Each number is 500 + 40 x the weight over the matrix's rms, rounded and kept within 0 to 999. Layers, rows and columns count from 0. Numbers have three digits each.

# q: layer 3 attention query, 320x320, rms 0.0949, rows 0-31, columns 0-79
# k: layer 3 attention key, 320x320, rms 0.0954, rows 0-31, columns 0-79
# v: layer 3 attention value, 320x320, rms 0.102, rows 0-5, columns 0-79
# o: layer 3 attention output (transposed), 320x320, rms 0.0931, rows 0-5, columns 0-79
q0:525444547485535461510514448465556511525467461490486517566525444520463476503529489430564514434507529475535596532465481486538494502488493481491481504485505457459431524464468449449498518511561504460533494452467470474468542486470430404497546439
k0:516483497497526492542494522516539524497556507523476513480469477508504466490462453507535464501520439468541406513520475503492488522499508508524533452532519497510508460547470496524528449485468495475522450531567527454443496477574488481473479497
q1:580498485538537506472528514529474478481530534458573501536461519491522465532538517455462443507455492508534589555448530442457476501597492532526458602418452522488509605415510522436449498496557499508416465522429499496542544516465467454457507446
k1:494565522484529461504483535551490459501451447463521541480479484481490463446455482477414534489523499522455525516484576464556455499474511486466525492490474537521470455456514472464492546542469495579479498504449505487479501464477518482475576525
q2:478432502501522492539509461495446476466498529515570499504455531491519528503502561456514488495474523543527548553522475501451488518524501487494476546456500484489498572437466477511483535502505442524504496476470478455515562563495485470471478478
k2:460496482498504503469472507542489477538458490460500528483508497478479516476512463502509543542546463447500448548532495491519491473499503466488528488442458443503440506474493512494564543521497515488480481527491509468468525518461504460518524449
q3:475489438462518524537560493507483527469529510466488526459476585476566408472505568472533468442509449515435445477505560544516499488547539490534481495492529484537526489550433487471511447520480460513569512478520502514491526515500557519447499513
k3:475533517444533504496463492479482523475472513525558482481497566488488488546481462452571512522482518536547529505492537491470547470459501476503493531490467459438417530458471490463481548441491496463532565532486529520480533518537495508560505493
q4:522535508503437518509520545492424522566510519526539448482539446515463492459537494479512503454522484504509495486509480502465481462594501391520488508542440529487503479437484490491543458553580480506508480552508475559534466487507437495497505480
k4:551487481536476517508535515503545498491489478519477479499481498531490468520500523465553502530487494514473559491467493474486475500529504484513480510510460456475482510518497515531480484536485447526500455482458464494504442447442482458499486492
q5:485557470536486488531441466473503472513526517469494490478507508525455497513493528534535487498492460502406476490589415481496464466494503522489553459533516491493441519522507457476489555484483436517539490488506502504447501506563560519466475550
k5:491478508534466514505535510443460529512466489464495545493463503515498505504513481534521511533527560529509490464470493536461405440576510492508496506479546514415566523462524411519520465504576473514512516495471398530527531517475499453540511500
q6:479483469508545483569526464428494483464460549493451533527465537473544471441539515529563491485526513510503484552510467480478488489564492482458406497503523467523507537534498490522468503460539430513464478484511466477525539586526514503468518515
k6:455480529509457533484510511471468488490520440461501455517521436471534561550516511512498551483532477552456513531555508537460471519493493466484527506534493539484454516529500552518572522455496482480485535510517491499542515566539474557488528469
q7:502508477553509493498508451471475548504532541532523548543465522551516518527494455434468460537518496529508517432497485471528592454491498570527559485503487603485536459555533566532458506492508520495512525506428536508469505462463505503511486517
k7:530492489556489543528447487521485460526506514516527518498476533525489517425497515527492527521474528471479443472434508483528507536519517533468549540501473463519518480533529500546454496477555473528475416528492526552545537524538492441458432492
q8:450505512516485514501496489492537536487513516511541523544514512485536512526517511446514466505505490529543551455527459528538448499550420521527512502444521532492505519536492452445500514487527531560471569471464499517479440540533461482424515489
k8:488579517488510435474517518455503556515515449453551516505508520480528531530512500520489521540488532486523541487441448531434504558485481457536503516557460498503466589531494512491505511470525487451453538515483528498531453491542461555509515445
q9:529410514526485450520457497455499497492487485483524529508516493579476482537510480505482489473485480509548537479474565517471482508480513446529513514491492527518474411426549511436440517486525548470490507543487534572485499471384510459520504451
k9:473467475475485541497467459483492494546558480574501468482530521520500498471435510485484473576472484541510493532515505503505516486482469436515513503533483499534515552528514464567522441463504498490536495442502543555487468475480509539525533465
q10:583498541507493530473521517481511547585489504474543456420504532483445475507485552531526515482515478494491502481517506489523505494556527543552508523490481416487448500496507501547450496518533515516476508478472517434528507551522495436478531592
k10:430526537498540506556479491557447490533520515488575527497448535506545516538535530590520499472531458504477481502549466463399504436486559463497503511505456498435505538497533442540492516445498505516540464534540476542481514523496511505474505427
q11:487438451498483465491521452489520520500484484539502432589502475511528501446437552492527482556518474512533527533499498550539556547518522492518561486482490446458477481508516494436565534478511458475551549460576497522429522579463494523518506478
k11:483518417494504477539543550510548524513534450520503460430589531481518497479537493478557499494487460509436505578468589498593515498535555510458443504515554555380522442522539528466500542490492556568512458448464478477570553460524475466497497482
q12:467547522511536483468533492562456483535535505491485461457508439466519497506569474513516487491494475555446536516460537535499528594492512502535542506597530515547543496468496455528443516467525569516508514502473469577507519533459533471539556502
k12:516467499470429538539484513480469493482504472525452504498510480458559556498519506521513493508481454433570520480576427471556540484519473476515482508484429509440479492480510505532468445507539500454507439475517534490490535494457481498510450432
q13:534552558467475535533520531519492510488411504550510530490554503588519482453490533471465437512548466429450533425474498552557526468501504522500454481489493483511513481474510513435499508494569501529505525523547539507481475493511535459584517579
k13:449514501543460413473520459500432511502530489553452484479473551472542558533479497463481498463500432507495544540488495494545481487488459495514462493528492524514548467534547502529509549560427518524401464500454527478501493487483518502506472474
q14:525548503442470498467470428512513494545500480479488476494475407509506515447520533545465486552538415512450529546464464494511511510461525495483483497489469510533530522456458547505536440502454464502543601569509518548502486499493525546476586465
k14:497545476549500540518482454529520460469435513515509490405522490469472510507480454458522509491499512503488497525525495461466513554467485446442515478500518484556472450505540490589509516477520496523465378463467510524499448529474471452451442482
q15:573540508462426470518506470470492457463530504466441574573458475433543528464401430452507494483526512473455490483472481462490504489484504561474526490447521526500479446547496475492488464559549494573581462461520485454513501466524515499495452497
k15:522431498507495520521527532460528501438435474463510493470471545486468491519491490483538523464471538489439462513483566505505531521477451527454508497519476468469498515529511519483512539482469556504527493577488537545502470565481521532495511604
q16:504505505455434496481504469489499518476501513498536489562481486471486511542508505497474525493531496541479485514447566547449504493519565502532557529484486499501475460525536535494524490529474532460517475528508494493503450495520462489501491440
k16:547556530507560445431476529527460476472502478472508486528517565524532466493496401533527495474490534500512470527571497480541464505489553499450492468490482573484470468491492525465553494509504491525544478500403539431487443478429497456480528475
q17:561520507536504542463531487483453532504491487482471516477514519528460499449543496520471479507568516490569538469488541513489467498513510509559453510457476548473477511436515480469472575488496506502420473484470533456547481457444512527528491488
k17:496504493529527406514481493471544477503486539484524527520553516522569480509521467499524469471500496519489476432508451491447537481554493475475471489474483479470471460498452509517478514443552457509514496525436480436494521506522531527434436449
q18:483509532493426447522482486502436515497485483490490496493500510501474448461558507491445449542517518578441472452490509572476507556467542566548477545525516534499499544424529471532483452500530498520509520517505367485542427496484452599520492484
k18:510523462445497468487421450505512605509501457530446512479490552498506492530555488511555561523556507480407537519470491451468516451469473498430530455457463493465522455539485509560536540526415524497434534506478528502483479474525502530479455506
q19:448493466456508487493528479551527549519476512539497545466525583467444468528458513536509422525522472529535523503561538451484419530472538473451499447491547494493511509521509451520540536485477523598503430486396516503446566525480528457503479552
k19:484575459550502442460473510582432433532544472556472527499440496472558508414457501469469517476545488465460510518453576546566482503504473525444499538485453510516457450500485542501524468507479524479459468493536541427397520486527475525461470490
q20:540517554463461476503480520575559450574570530492495501470440449412529542541530414496530479486544550460483503437528457480500468572431455487466474540556503522474488511529515438452456470500511505576559528447433489518465545491531478464477511520
k20:407449520481487456503477422460492473503530535579510479505440475509462512518547516507468510567478558515420548443492526494513500441494485568494474471497540518537532532515463487506514556549539497506498529517464482531539492525491487510492506438
q21:479479512521503513461482499494543512505484542500532525448416496500434519471499465507526492485494500511471521475478531548472544501514495481436480561524465463540560533490481479518525557463552440523494452492472488534481487490500482456500499517
k21:514461521535534461512477520567510376592487562505502586523474492454453492571475476496528441502443449527522487473453504481502527482471463449532432503511520436531505560496517539500489485503538474454460488495591536458563490496492545496513548486
q22:574540544534531537506474533543474514518486483538549539477481554539542479491540523477501541464497534525527485450505545494514492453494487520521475481450520467441503482532494471477517551439505573461485533517513540505514476463521544458499483490
k22:499496516529473523464490530462560477485465492482524522481448450465499523437448472527443494474563449472490519481503447566529541526512446495519456541439478443519520482481487441509455479596499547510520529499481514539462512476503558487534433552
q23:511460506518488517485460449544530568473525474454456465487541461440485509501515488488467521536530504550439538555438483450491476561445495467483509517459557497433457542463498506511443486508455482506506517464445497500514502583453480534526553498
k23:514503537435450475502508481483589550518513504594517534581476456487531458476461526445574548480514509512498539525517564484491524500515552529443454485495415549548515483494502544462546483540445516549513491517435541515489468517499542468527456473
q24:550535518519467501460467434452493478487533491422500504491538516522549527550484579476379491497506462502522527492575415527458435459486428458500443489484489491534480522524493448553472439485500502486511538551465497528447502431505520510495527509
k24:485485499533531502529548515438500497491471552473517501496473521524532547526465519524497459597509495511464534485535507502458501422555588523479471561468539515492486484475490485482486516478521536466494420498498442512490539544463440519467495481
q25:485529465563598521558494541518560484473402495494518463554499469516507534505500468490496519481494515463457482551487420453501426517525534535496512466490512474452507526474502532476499491480488492481507488510478586476538460472508503520522502503
k25:436456473484490505449494481477470479461500520532512467471486501500541461501489491472476455481500457516497521496581461551474528446585520513527562509488499541529531476514544561493537520520559497502557486491613493509516457480532474508452473516
q26:507472524522453502491422507541527472495460495492495496518459464510464523443529474489530445540460473489487443569434511528458542510531470533518483528465495475559489487498540517469548496501502478508411490473541488511497487545560494451475462467
k26:469544504547507481515457526547553459527518502514496490573524483466494516457546586543431530480488565538454497491502549491536529515496474458504510519468495555525533508463554534528445589528529460539536434441524477510487465462470472550459560483
q27:491525473466528499489485562477503488491484499530496453494471471506506494444501489505478487516463545494535457475434536438450476457499544539464512549464527534462504593529450512557529511566559546496468524573530471426476586542538455526454433450
k27:503464501504513439472522496494471524493484545491543513526464474476518466498502500599522608378517491510567481500505534478506486487512523541493498488494515557498517459574493539527519469542523525512502479394435544529457480493515434502514504463
q28:525482457517485509537556527503566479450527486435513555461477466463531449519425459576447498464534469546525486487520514521552532515469494535533519550480477531472542536514427445463519502477484519493555558497531481573519470489505532518440450485
k28:503499535569494511497560541519458479520464510522468499543535515568420500517504436471413501459508565498505575444498478496547439611582498488543524549552505531491480546527531555512417434517510496530463404469450494511502403447484452475485537470
q29:478484453555502510568496501492504544484458496488498495486571501491501528476499532424522450488552475552551479535455501486482516432507468482499533501430473546527504489451481450560499552508517564534513508513534492593509474474440467496472489524
k29:494484505503479479432419466467469450483527506528511504532496442567486401501485507508520526524437518500432546472514531521496546516480529486505487515508457453495522493478558529525518450516531560461477524535515513453464525491538428565639457484
q30:503428534505511471534548534518495483508522492537517435475510525491512482496492579485525469467504509533487492470504471465503445483486506478527473534488459520482504464495547486460408348529531545491539526489483421499466554482461534553501544485
k30:535469499521519522456527501473435489455558432500538508453495475519526542486494479517451502466484504410507534552489483527478480510494522527436521405490496510531470458454491458516537580466480545525511441451490465522475507518475504493512456611
q31:452539544475530567525540438519450524457494468513460526533478509501500430504490510429528499440496429552453526550452517484478444546493459511426547558486512485509449549494461472482548509497490495471513514474526482462482535476418535556496524482
k31:458480521522543412533481509491579523517478486491472483486454516481479541506523436525522518498469501492492463497478559541518511492500477558506495472558453530459486459523453531497545555512555497498494540476528489474482473448471527451481463482
v0:492517536429493549529498481492443486481549562507512469523447466518555499564424535442539483446594542529522479539496509482495472501471475436494495443521442449561462421470524520535421432525471466537481521498475545502461512540438503493523515502
o0:442483471522470494560460546510484467569432491465477484493573531579542492480585433517503511435483553532544392486479492485432466473480506524484466513502487558474482515461455527573502525446503507503501434496482508526499554474473484548486545430
v1:488514510524537507464528501448471501503506482448456503493526494528521539533534529509477502488492535497516467508480523482520524478525449521472465503519509445510491473477487537505540479501461455551447542565519501478493482548497547511524509513
o1:485515492563488462541543491517590514482487575481513469542560480479462483514492500505449450566518592506468469504528504514491542494462460527477485540501488477474509566503544473455490541520507462547479522438487524571443552501494405488531507485
v2:512528488495451543498573506484511536530425458515491542457503506546518470499533500471561483508493469558536485462496511493557555499523594423546512501491521492511424451424511513482489494537475539533501493499457496473525480478466494522508528497
o2:467527551542490530489486489504548459484559427456456543530457477509436495455479443529466508480497480484463503564482462486460516503536490529505528439502544545496547444562500494468439495530496517461523567498552488437461550495496485516509506450
v3:519506483474528435484497502480561571442419495535443509444465531484448422542512457508504515496432499442494503569480535494558518465539487498414461558416485446404562552503507562475563508548540491503479497464477487371489569461531458535499449471
o3:559538500552476593559532494496550470565502496459488553499479488500547493450427564482514495461532545477446534412506464479550468453500468532560495523443512466524467496503575498505509414466557524478513524555510517458525524477512543453462539543
v4:492452470476510499461481455517510535508522496508477535528492487490522545486568495515488527476427516469492536531470475469521534545529491467486483463575459486493477509492493526461532496491453484547524529477491516460438487554492499542500521504
o4:479490517508511500505520497465509544481468510535509584511469515529465546466517474555539459492453503437441499479458498503492548453524470511535554498492548507444503546572512444516488510496585496507506543486585454507532418521489530537431464468
v5:481522431561531515534442488467456533497472517506522511444480497465520485455514515529502511511464444472424483519513437546527518451596477506507503545446549473491493480499480479537440532509564472503474477517467471436502524526521478509510501517
o5:478492461483506430572552512514533479532559528484491532463489513460401457494460501491500497459470513483569471495507478492509504506511581553444557494544557398505517474485542519457525510524466533488486535495501469483551503511506567522484570483